config.toml
intermediate_size = 384
vocab_size = 2075
norm = "rmsnorm"
norm_eps = 1e-05
rope_fraction = 0.5
qk_norm = true
attn_scale = 0.205
tie_word_embeddings = true
parallel_block = false
init_std_o = 0.0
init_std_down = 0.0
lr_mult_o = 2.0
doc_mask = true
Each number is 128 + 24 x the weight over the matrix's rms, rounded and kept within 0 to 255. Layers, rows and columns count from 0. Numbers have three digits each.

# layer 9 MLP down, 96x384, rms 0.154, rows 82-95, columns 192-287
100101125159138088138129082150088127109148126130105155148135158118127125142134148110144130102114101138144125124191123131102087158099118145153112101118120085136089115094122128139141154127148199132178149116172052101103176089110113144114114122143125125199089144146106126148149100143123129143
134096130166144075158122109139144118185119104163100130121114079165149148152156143121154115110138131165144170102161123082125121100138129136111085125095161124114180137134112144129128092162114159101107143121135113114153121156110083160138138126098102140086176135149136154124121150126150147092
125123137120154143122121177116143106100113163107111104084142102078102102069115134104131124128113147121119114145134119144115145159170136136117113115111089085152102100124103141167132129090127125096135155100151099127119132121089127099107105129106149085151112149163137088127112116099142147096
098110146117159118120138125124145119122173142122125096168166123105146146110109138183071120160135151103156138133104159120105101134143117137130128119125114107098142156100110139132130137148072107121123156110092145175125101137116135111147166116117077105142086135110156121131091110130138145109
179139094121131163140106147111089197177123128125134123154138101129115145141125162131133114128122128168100129152145134128138169145120113141181100114093115139176112080157140113115144126100135075130130085148135114126123101150126125143165132083093105137143129110150134131141107117156147136110
088067137110113142109127109137108125114129151126113098108165129130178114120122103119119118151147131098145110122124104137089124114120144143161158107103095141151085116087144102135139129130158098132114113124088136131108151108135132153127129111152077127146093111118118080126109093138132103152
139168129141159118130125083156138119141152116077130142135125141118170133112149176092153116076129160096178114108114122129128120117090143152131092080097052128125102156165147173166117080139132092128142171108117102106116138121108170130122148093120116134154128141176167129096117077120115142163
138172089146104143158133124122095129178133098101105124109108110101107107109130165155123116132151138078168121131161131150109126142151157104075135054132108134160148101147138100128125106152142159147122096190122166130122138136181132155207109135147116147178131070166165110142190134097098168125
119144126153115081148120102130112107133077137134120144131163149121110121166131150133143118151125112129116139110123122143112138133133143099159134149154170128118094120142152148112137183148087142168084077117103151132101107107140107116129128088076170126119125114165100111135149129137165129091
105133130108113118078112108075131107121103102116115096091099112106131176178177104161144139145121106148150082114113078142110124109105094156123125141130144167174096155125133156108139172143121160105130142094171130135127134122125138125135130114143120157119121109115155170147129122165151116080
165141126104132134155128133158121137154158144098088087131136166143121132127117150108105133147146110130120124109125149121091107121142119115141099087145129133116106163156122118169135125106122070136117120118143133122106135119094142120170119103095136150093091157113145134136119132153151157145
146181107134127153110116107133098127120143143126105092158128129138167139141142139125158153157147153169121130103096094133131139116120125141110173127098122147149160127077134135131107118132141150099102161111123110170098140144132098144125104155135090133167175134098086096123157096116150129088
144129108093132122126143114132098135152122168120108100104170146149142123142127092152121144126170157108116146133153138127139110093101103148120122110108182122126113139148084125142109131162172130101137135151131147080085104138168107138106142108115138084120103143157172098148126117105096117128
139153116146175148144150155111147114160183109167092100059146171085087141123094138092175162133109141153153115113118153084114080094175133107116132083138109139129121136141137140115155157132157139138152089059142117124119134131107144130139164146082134130124138158137151119179093143176136120148